config.yaml
norm: "rmsnorm"
norm_place: "pre"
attn_scale: 0.23
tie_embeddings: "early"
init: "normal"
init_std_o: 0.0
lr: 0.00291
beta2: 0.98
decay_shape: "linear"
final_lr_fraction: 0.0
batch_tokens: [8192, 16384, 24576]
Each number is 500 + 25 x the weight over its row's rms, rounded and kept within 0 to 999. Layers, rows and columns count from 0. Numbers have three digits each. The size before them is the row's rms in percent of the matrix's.

# layer 3 MLP up, 128x64, rms 0.118, rows 0-127, columns 0-63
124:535441518498509528519489451497492520514540491511517525528528535487528478522502468523513466520512524497497503461514486522530514487509473525523454534484553501519486487498458529507480521487475547
096:508477540492567535493493495490503499490507543525484509547529506488509494533506533515471493511515526525526533501517499477486498487494509472576467454526512497537522510497503526517496490489441487
091:541493490508536540521487520505492518509498497538468507480498485444538519501504529473529516435494489495501496517480533481514478502485507477466515556493534467486513471527509546532518490478490456
106:497458536516535507458522462482492509492500457531472523527505536502520491565468476495464503529516529499554517508480513487518472507459501501507487534476485507528527537515488507505481503526456499
106:570494538535512483496504449476480505481468543519477493499534510468486549511447470486476534477495502515485519489509495519512458484499510508482479516499522491452522516519507506514501478458528529
084:517532511462491485468508537479522473520477446532492499463453494514524504511468519525514553522522488515489519514507510488465472486478511463493529469495508476503510491519541535497560510488503456
097:526559532494474500495482523499540542440512502490447509496478505471468493537451482511497508478502507527515492525494452532526531501535514542493521515516513499515522531501513528484531501512473506
111:513473543468526510461466475478464454509499480506481549512513521485522499528488515488499529453486522533531491512487496470510509471514494466479468501466532496536529468490516450482508499464478471
101:484546505483502444494514555467496492489422501505473464459499473511510495494481540490480538489499479528506510542495509502507491515486527478521549465514502498502528492506552493483521518489512478
104:528481507456523496518518484487467486480549505515501502503492499464494518530485476497528516525467532464548470477459517482495455557505476486517520507524509499512483478529439532508463478495480506
110:528501494526521531483479509499480544491497512489545533470501513523472529569451498488500492488515506524484482520451508504533496517504467473490448527474535487520521521517480518484472468482468473
106:468465502482512493481538484484461459469500516537503531521511529506509490515506534470515500522488496527520548488437481485492451474479538520493490517469545487501500475504452491476468482495521531
102:506499541445529512505536449520472501486450485533459526471514517521516517507485537511501521531495538493475517474460497467519492517503526492517491470487505516525506497523488507500495475446447477
104:495507530482534525501543465511487496463494499496510512502498503513500519538471483490517513498453511485492562484525527506551510495531522508480471498499547492513448460482441516545490506496527530
099:470506489485525531474494474458469500504487488500449512477521515500529523517492488548498523502506510496493515480444519479514491524516469452457484461464546501487525529498511480512463493481503562
097:480489542514547480490538508490480565456507521552503508513468498432525509504500538491515517499523520472464501516476531530510505523513513488507497511526487506484474511498444512514522518482513469
161:523457499499517542491474442526490505496557517503517525537506553467514507517518458515524478517514522485477489466513487502527519494499499509485458517494524504495482517493459508521457527462484546
094:542553527513495486482508501481488524474536478480516494544484501482491505530468482530485507489438478484529465511504503492563515514494501480518514498532500489500466470477439488475540508481490472
094:510508523517544498498459487474454503467485520505511494449526483482485485502502470489506520568472497464460497513500491476512458468508478498516449526528518493479448520516494516476538498496497465
105:525491507512538493527492517485451518493480472534494503462507534485535523555510472514478499487482471495517525463488511489501509505498538486504471558470500487520500537496490519464444501468526549
083:486543500492517457511503521470492493483427502494482450508481472510474493527477544507482526492468473538520524505484481471511482533496524469534539471533495488510504491538527505452520505497512479
093:511467510491473512499496505493470478438487528532510525438510518502472549491488470523522532511478527526520516502531505484512488449487436525500501493519516477515475516530487504508519531500459471
098:510475513525516528493510492479477472500506530503476531521534540520505560563466505474492507479503478513534489469482513490505489520453515506494471519473483460535496480481508547476508542507546496
101:498479523463492517495535469505513512513559513543493539529502502508561520540487474526480520513489494490510512461510502465527537527531497491505477555498495474523478520502484524501503513476478558
097:508525516461512520457489499492493517505490527541516485490460510508473532548488504495480514515517502461517477488474493476536478520438487478517470521510496502552540510478485506499475492447487557
103:497504474533525504491485504504469469457486534494470500493527517455484525544485481499515498464528530509482464494484529479516460534535495505487486534505552548512464514512492545489501455516471504
094:503464542465509497543472457445489483467486448497518473512565500526520510493490498495553519523481480518512511483495497528501525518504511475491522503471532514521475468498503484474457501470523487
094:538499519491524512503481539469516476474486492497505499523497509529503503513471470534551556482497542487505479520491509560532499522483525533481485538480533479495515530524503474506511559519466525
097:543491523512469463459513497428469510509494509493463518470502515482440471525477524479511523524535540506514496501524527490502517444481488466485483493490510479530513486502484530527481513505533487
120:497463480511498486521487457506500553465496509499488516542508545520494516520450496516509503533513511474490488520502528508535524496487458525476480492501537452523513479484446518496482516467507563
121:534434588509534509472495543471463470483508501490516513500528479468520503506473469477486506502509512490497491476480499503500490536501502461477520499475514526518529501490552475536511479507481501
107:472475562472502503514525506474472484515501507515493500527531492441508523523458535484456507509493513499512501528507532493494462523518563497481488504485490527516521469472546477534511540504468505
089:511526526497493498516475545499473534460460469513494473492487491490470478499466511483504518484504513510500482525488546510521481471535455512515529551488506472509447489487454523493551512501538537
099:465492518513518537491531511487499489488472533506504518462509513499448524557486454479509492497513500528461512478513459479505503550515540470518498511523510500518532503512487500467465509467463559
093:488525537508476478476494466503503525469500454492517469523481492536487489527481492512516505558496486531549547512536536489461487455501498452554491522522527475511508495502472475506507513498506526
095:497499520465495464505518493473491476458497511489498533534522462477496513512484493535471529509469498523516457511515510475522528479456519480467481502540509477481531523532543479518488551488453541
138:535449503496526550519494450518503523497553499509524505528492550484514522529517469520515494529512517497478476468510494501536519479488494509513456502496545501512508512459468523529461501466470522
101:545464531490518501489503482466445490466516515520509485485506485447525525514495507492472487434487518512507556483433499505527526490469529490507522480462473506492491525529524505498522490502487498
103:524481521504517531491497446485505490489509497541521509527502529458462535507502466536500523455513524487477470494484520481591492526487472487507486519484522524540468507497518490523516513500481528
103:506487562516548510504487496486476463482495537527457507474493511470494515549473481508474512478465507519502540558480521441499503520508530507467480495478495475492521462466505496518514515498486477
098:479507510488512512519538482481482481460466481519506527512498539532471509529463527486471494439503491476426540506466476442485482507480496500504460495488493539503503519492499489533523497478482487
105:499492498466498518537523536477474468500499474500450510490510520465540538547487519501506540458523503512498497470429510520508522505541498514466451494501511506518513482554503481505483507504477480
106:505452530472550531486468522487499437478500507492469517490479509471515539544499521499536509487526446523503534501514498497535513525482533461507467508502523497498517531508517514468535522476524503
098:521503528497484490522516498465510542440460508481516502509496462481515508513479492477516532526552489450479521462543487533484502519489464466520506487565495522513488486512453517515510481511496494
103:500513510488514467523473533484478510476494543511508498532527485511477478506480491488464549536503486493511460528565523501529510514478502488567492464529515502501507457507510480541519539464481491
099:496507515487509541544459486492479491485495526517469504458496517483498548525462490448528496460494520504516475470494537471494462538474494513456495536491494496511505439503499476478502513501497548
109:512477532471546496480471496485456509514522532514490471494498524453503509559495529504487502504503506511528540516489482506460465489504482479529509501536512484528490515464486499530477507498496588
100:555475484460563511513502468511480498479491541549442516491508504516468505524470483500491529439487516496497476511493523500525477507501517500501453538504506464539518528520491519496516522488511511
100:517455509465507497483501539492488491479549487495491514527500538534516545499471479473522488459511509532484540506468512435531463519523495445491473499523499490521525503522500515479480519472523522
095:504487514468498553474530508488465514524495476547468548484481496465496514525473464532471507488476463468531515493489486493495448509553533463470538517513543487498508514484497520484497513503497510
097:508482521523487544496477463486421444504474510533483488515506488474470546535470526490488483502462499524513523504553511498512480493544499506484502460512519512513486510488539506499499462499512530
097:491480522485474478502506498472488462488507506523466471518534510488515530508469499543493492487465438498532491485484460429496514518511545477480500532474500538552520501535517506504507509470483479
101:505544513486502458506447538465512477482491509505493541493473503473522506508498500474487571475486511500522532515459491481549496518449492501487523501533501508522494471542516511487442509505505485
099:501476478508492519498488454519469539487526533538494507510505549495500502531477461515494534557505509492474516482522496534519509486461470489452501464516539496525498529511513463487487478450479531
095:504451513507528497514539495476520508460522533492441492493540523481513527494479492487474500464498477518469519481475536508538486510519511505480480549489525520507520470521448483476476520497449528
104:508465519482515523521485463506470473491508497504481538491499529484526523523447547522521528461476486493488516514503472485558491495481503464515459482506513488527490502486478533524499523472491577
085:546515507506492505489535501482513511501511532514472481506510510528461459525439476537512534476491502547518469506505513487510503515513489530570516454548535469493492481491518524478491507523520482
121:557478535516486483476496463511457482463478518529508520542525503461510511516495494498467527457496502463445520469504517516475470534481474505483506534543503469475473507544486512507507487488501507
086:497516523509493510512475482503520488495492494532446522532493479482478469527469509461511502494468471535505472529482475461506498447456555470509512490469478465541449500497501505487508547484496500
101:529512510535462488517459477493467523463464515515512513476478490533512461507474480499541518552488474491482494522503523485531494460501462519493519514543521490518443534531510471482524501501522530
105:511476518506476495521534470487461489490514521521435505496457537455509529547505516514511525497531474531543548467518501492522515500499479481517527463467537513497500507490460497533493495467492482
105:478472516466523546513486524506455489460503477527514508502515504450472482564503496500521486484518486535511515503502514472539517515497494479480504480509533489511509492492482485466482478463435557
091:492540547499565490498521473496520522465465486500457501510482492518487492547479541470503513473525503482501505497526456478512453521487475484467502482536499473495484515520569520492483494512504497
096:533489503526520519480458463489452497464520525508487524509539537475506504536470475493479496485454475499493530491505544512484498509526520499503459562472524463515491500484447492496520480482520525
096:540439521489537511510524472503450499448524491529505525517507553477513529507491530497493521539466529481485508509512500511499524514499536500515456498514526464498490525470498486523455461482522502
101:498486511498519490499497420531505521479466493530529529495500539464515522569488522507508499455510533508482482518487493487548476517508526502558489471526547483515504492509515508514468492495507502
100:467475554479535467498541497486484485508466482490498474466481501465479489539491471485493503517482539477523501535484484488494477492440506484519510516476527538530525476466543533526506527533508492
099:523493511522523533431493545485479463474529492523460527512510526496478562529474525469501484526513517513499511546527524469463489513508487504478510517485503493507495477494501454493450515489476487
100:494474523478517514484498478445467539474487526527472513525499504485490525503495506482483531497488475529487538456446504478546482501510536462442509539491503510531519503498480533465501507475468507
095:524496522472516499495435518520505498475469497548470534485486523498510520516475521478439498486525473502530539479470547472528512528510509489469550501517506468516532462507483496507509486469510520
105:532448483512511486502466462503485522461499513520493526511495540490488488547450475466487478516486501533474548486491509488494492488465530488484462523503553475490483499523467531483468523466500531
112:506465494464511499476519505515457527485480499508464551476522490496507520535474494521488483442501535496495542457491515456548486489475498506512473520523520539456536527496499522518515527463500498
098:489486513513517490504483554488500515484470491475475486527492511511544460500448493526532529487477543486506509470551494524525450516485520527512529515482516515490517430514517535537505486488498516
099:508494499501531492491497541485504496477493472541486495531502502520485494535471520470486513541528504416457501496559487491500510490475509531499512507485545494525539517501497477472493458456475524
100:490513505518529482515514491460487479481489480506491539485469521493480527530498493495497487513511507499540539476445472456537490514532508534474483485516521480493495502475534488546504560452468544
103:475494513522537524502515454514460480493537480512497540526459547454508488509488470488519504489510526488501513458497494507541467510525514483509450537525550506509449519498466489482490487486488527
090:538488527530493499503462452477500508455486481474518481512472472496483480518511429480535542509458519478480539502517509493456485524492463507544504506501470500516516509520488534483515504491456486
071:498517519494484458485529532510507506470442505488492497502521462464524483496460534469443541496519462526463518481492524508492494521472491442472532504515474478481525489493540517499497496499538509
087:523511505474543498504509449492502488524514494555502479516479528497479554532479534532482497520461523505486518512521475482468519493457475493500545447544557480498498499467512511492502493509481505
092:475507516516500495491526485495478481523459500540476500528533522491460505514503489488519532466519507507467531550448529484534480516486541480509534583504498468512525487504490507492492514501456507
106:513470532510487497488468499494493508517537489503509523490489497486521556517473524495496484460500504512469524498444469456477487526508505501498547489496526432519464447530453504505488491494507535
104:498490521513475465503473482503493480451502532497494500536518503547502533512477502504476566527507508500483534526505487512506501528489485511528507522526517426501497534532459479504511489452534540
091:538503475484486476486525545438496455438459481538474542464490514492494492507494461536512527492446499484510483518498532502471509499520458515526499510485502518514498512485486481512523520513484477
097:487488515474529483504527496483516480489492520527493503516507542450509514507477485488530515474522481539519489453490501510522500468503514494464541470482508439536532532481493512484506461436492545
092:501457508489518514520480468507434506473528505497483496467499486482454490516504510508524500533475503505520530502450549486500443480485468520512499537505514488419504513481499501511494478486472521
097:481485527476485473457522539428519499485455495533480494519481476487510533520491500480481528531494507516459507522509491489530500526495519515428513488517505530514530454532512481504522504483479478
106:507543514529504510446524504462498500488494525539449483521486461528521445530463521522526527502492510492476493490487475526509514504473501475479504463543525503510523505490520489520463512456532536
092:498486545491527492463516529493497517516509485511470527494505480494525508508477505506513529555477448527489533488516484465515538503501521496512454497445527480572525473505481506516491496453506474
103:499503531524562521495513494473470467492506514513478494513481540518515497501481505478524512500491557531483475486474500557515491475492476452498508525513545517515539519525494465511505516452449519
111:532474509472517497507491483487445489518503525518463530535532513455563519547481470450534508494519513496501549514473492455480505504484479518495477531517531492511512516488469513494525500488482525
100:472498543479499471528511550446492470527468489496506496493506469495485484498459533498480504554480493482501504549489482480465480497490530543478457448490510497541504486498499497482487527467495466
085:501523521466496478499525523521499538471481513513503490516499493530532476492460504504474520536507487516466455472548532482489489513464462511531444444480512494498440523486499495523506514486526477
091:459496525471530497488491498474466469463531534542458538518503553430474502490486474518502490482502484463502522489478505490541473502486507491502487440503515497507515486517525512460508472487506504
101:533506509496521495475508480525493480472449482542471519499516538498497549545507512486518517489495517480470497479495535501533453525476477522516481525535531496479493539470453531516487498458494539
098:502529512464520520483508499497487521503483502552446506492500519531497482489491487512498497525489487506478500492487558492502445492526467495465483507486524536527549539539558470474488493458476521
100:535510507513512517505448500471452543477493511516513496460509487530508494501485527507513520536501521495475501478487511519514460489489520465539486498559539486492476546529514474466489564477493483
095:545473536460515559519532479509498515474547521530516525508494509464523523507511492507469527518496510519523511478531513482520545486495513491499452525544519492483471502474485480491484502448476536
104:467459526480519525537499492464465499484513497512498512526512498475537549538496559531496504481488482522461527475547512511542480470452466473529511499504507495506508505489504487478483477473458502
099:518493500494497510486502473495424531485474525554480529542505496426486495507461487507463516496518528475479539511487533500520504508497534500457483528501491461514493503525523480525526487480501480
097:503534522490529468493513516455483544506494464497491511525496494467482472520463522504501525554481524511500459520538520468490484518485465480493482478520479440504480511520521487520468514521531556
095:478498527496503491497490502450465481495471508528487493481510487480523520511467531457519520487482470509513518505523533524473467504500520483480493545464502475533536511543551494527514518513577479
100:523463515530501525508520510458498499497522503541478594518499492479500573507468506518488492461482484519509532500477511489532497495538533504502484507491475483522550514516523495495477487489484479
087:487499505473521466488492503468491515454450510486529463514490501478507501510488540520511511491497541539506568549506490476486494536468467468513499512541481466523506533541479509508491509465495532
091:527491505488529503467470495457471453518498482509477489486487501470497523530499460545527497477491510499489512495526553438490512509469578494449506491524508512476517508486499515502497535474482490
092:465544501481487458478518553471501489511423507520471481462491476497490501502473545520478528471480477511523479537509537483492487489500486473510548491508504509508517492516549490486543495488509484
088:512503569501464496483492518495490568490438512504495490510474489500539465515480496472533498520542480452510523488551485487480502476513487515479510544513539503518468503466478503496494482505514497
089:497519513459524462469471526497491479479474497496502501508494504481496494470475554521483530490508462457484483472548474518524501452487486499502516519483507466487495574525532495534455529503510509
104:475494521499533533495509490527489495500496523502509548483493491532507534555476526464487482440489494514523532511485505545490479459494503510485497495510550516526531479537487529516460477490458544
088:506504502470494519522486484440502481496513525513474505530514542499512457557478534559487505462471517533532530450480512462514525514478525492483516482519543474521487517494468504497513503498482490
088:525496504483508501500492480507460492464485490503524511494494494567531483497491477494505564509497513490461521539540494499464454508523486458439492460507503480465466512512513465512526524494534507
104:540532515537525513446491544475501494493456504513481487488496515494454503548487512492499540486500531496524504518514501469498466489522530507489525459529504428489491460488488479490539525514521508
089:488528509451501485522516482433517509506512528506472461519446493494508455509457491486514537488485481524526517480525531454518499490467469456499504493514507494509484521539542504485529536506486487
091:524555513502514485455497533487485506454473535485478554511515513488506483496469530511546502522450483537500509559506508495473495484456482535505484502503494520475528480493535494500493500485542524
092:518496482519520476511485467455457474454469484476499517508528503467536510497477512499500524493485466486474531467520561486518492551516502542519483510481508490512501511523483499546511477454457524
096:539455507528494480449480475494465493472473500530468487501508477516520471521474510514474525471485524500491480463500491516451528488526498514513469510529487481555514514509527459482496533482447475
099:532491497525542505440463478445481495477462530508516546508494496533546489508498516491494512528496463490485508480557496488526463488485459491493486512535522505519548477523493512508478528488515488
102:518483502523498525466547497478457514492477476522504475494497522460462536525475532485497509462503525474504498453508497451490519505491505533493483532513532505507561485470515495542456469513472509
108:520513510506471510484516510472476494475502486506548524497445510486438474530481492520484550521490509467462466480529494522523519480483523504551504451530501505483515493478475523464526525479489526
097:491500532468504469503491512508475505492461530476462537494455505506477480515482483492495541482496521502507485529522473484515441498491468540463494474530519447494489540512553505475521529500519541
102:506453495554519460530484527502495508500473562558516532492517524490498515529491487513514500493524526511460532488479499508577460476516490472525473524520514500511507505498526505500509492468484496
085:479534509475519493502529522444515461516471517498479501465467518511545510487436526502517530438439483502519546482497522494510476510500482478504480493544482488477489494496523528503488510496489487
097:525519523492520507472485455481484488442446518487456498521497484515516549486502484509469530481483460531505528477517494525500452481527484454501511539508501501525464494547534482496516488522498507
118:542465502542474533483489458498510501439536495517514518542506511475543489520483483526483500494498519489500497494513477470549491514445477479517476532499535458464497503488474501477476506465516518
101:509472518472513503444491460479471521475471488501484479504479515492534524500482509540497473447506482522513531491455517535520497472533503496540496521526550472497520510473484496536471470480475463
102:485490478472527521486484474459509526504492502543487489516553548456509516532458527508535506547501487538550509510493511470508476510503502510485495499517537512541511504540480521491500499463490552
103:515479497474493535500497493505519493500517483530463479479510532480544548544486506453512528472495484507542514485491459484547445486530494484464529531472499474514515513528476487540503518498461515
099:469514527479491480514489494466484513446480487509459484534479517475522524533467539502456491453545535517513516504504474471510520512523501488498494532541503455514495493469504460476539475486504527
090:519483508489469475455477502476514484460457467533524467493535490523515487494465506509481547472492536513540494470501504497520496498478518525546510487467495447461502530512533530504466534521491494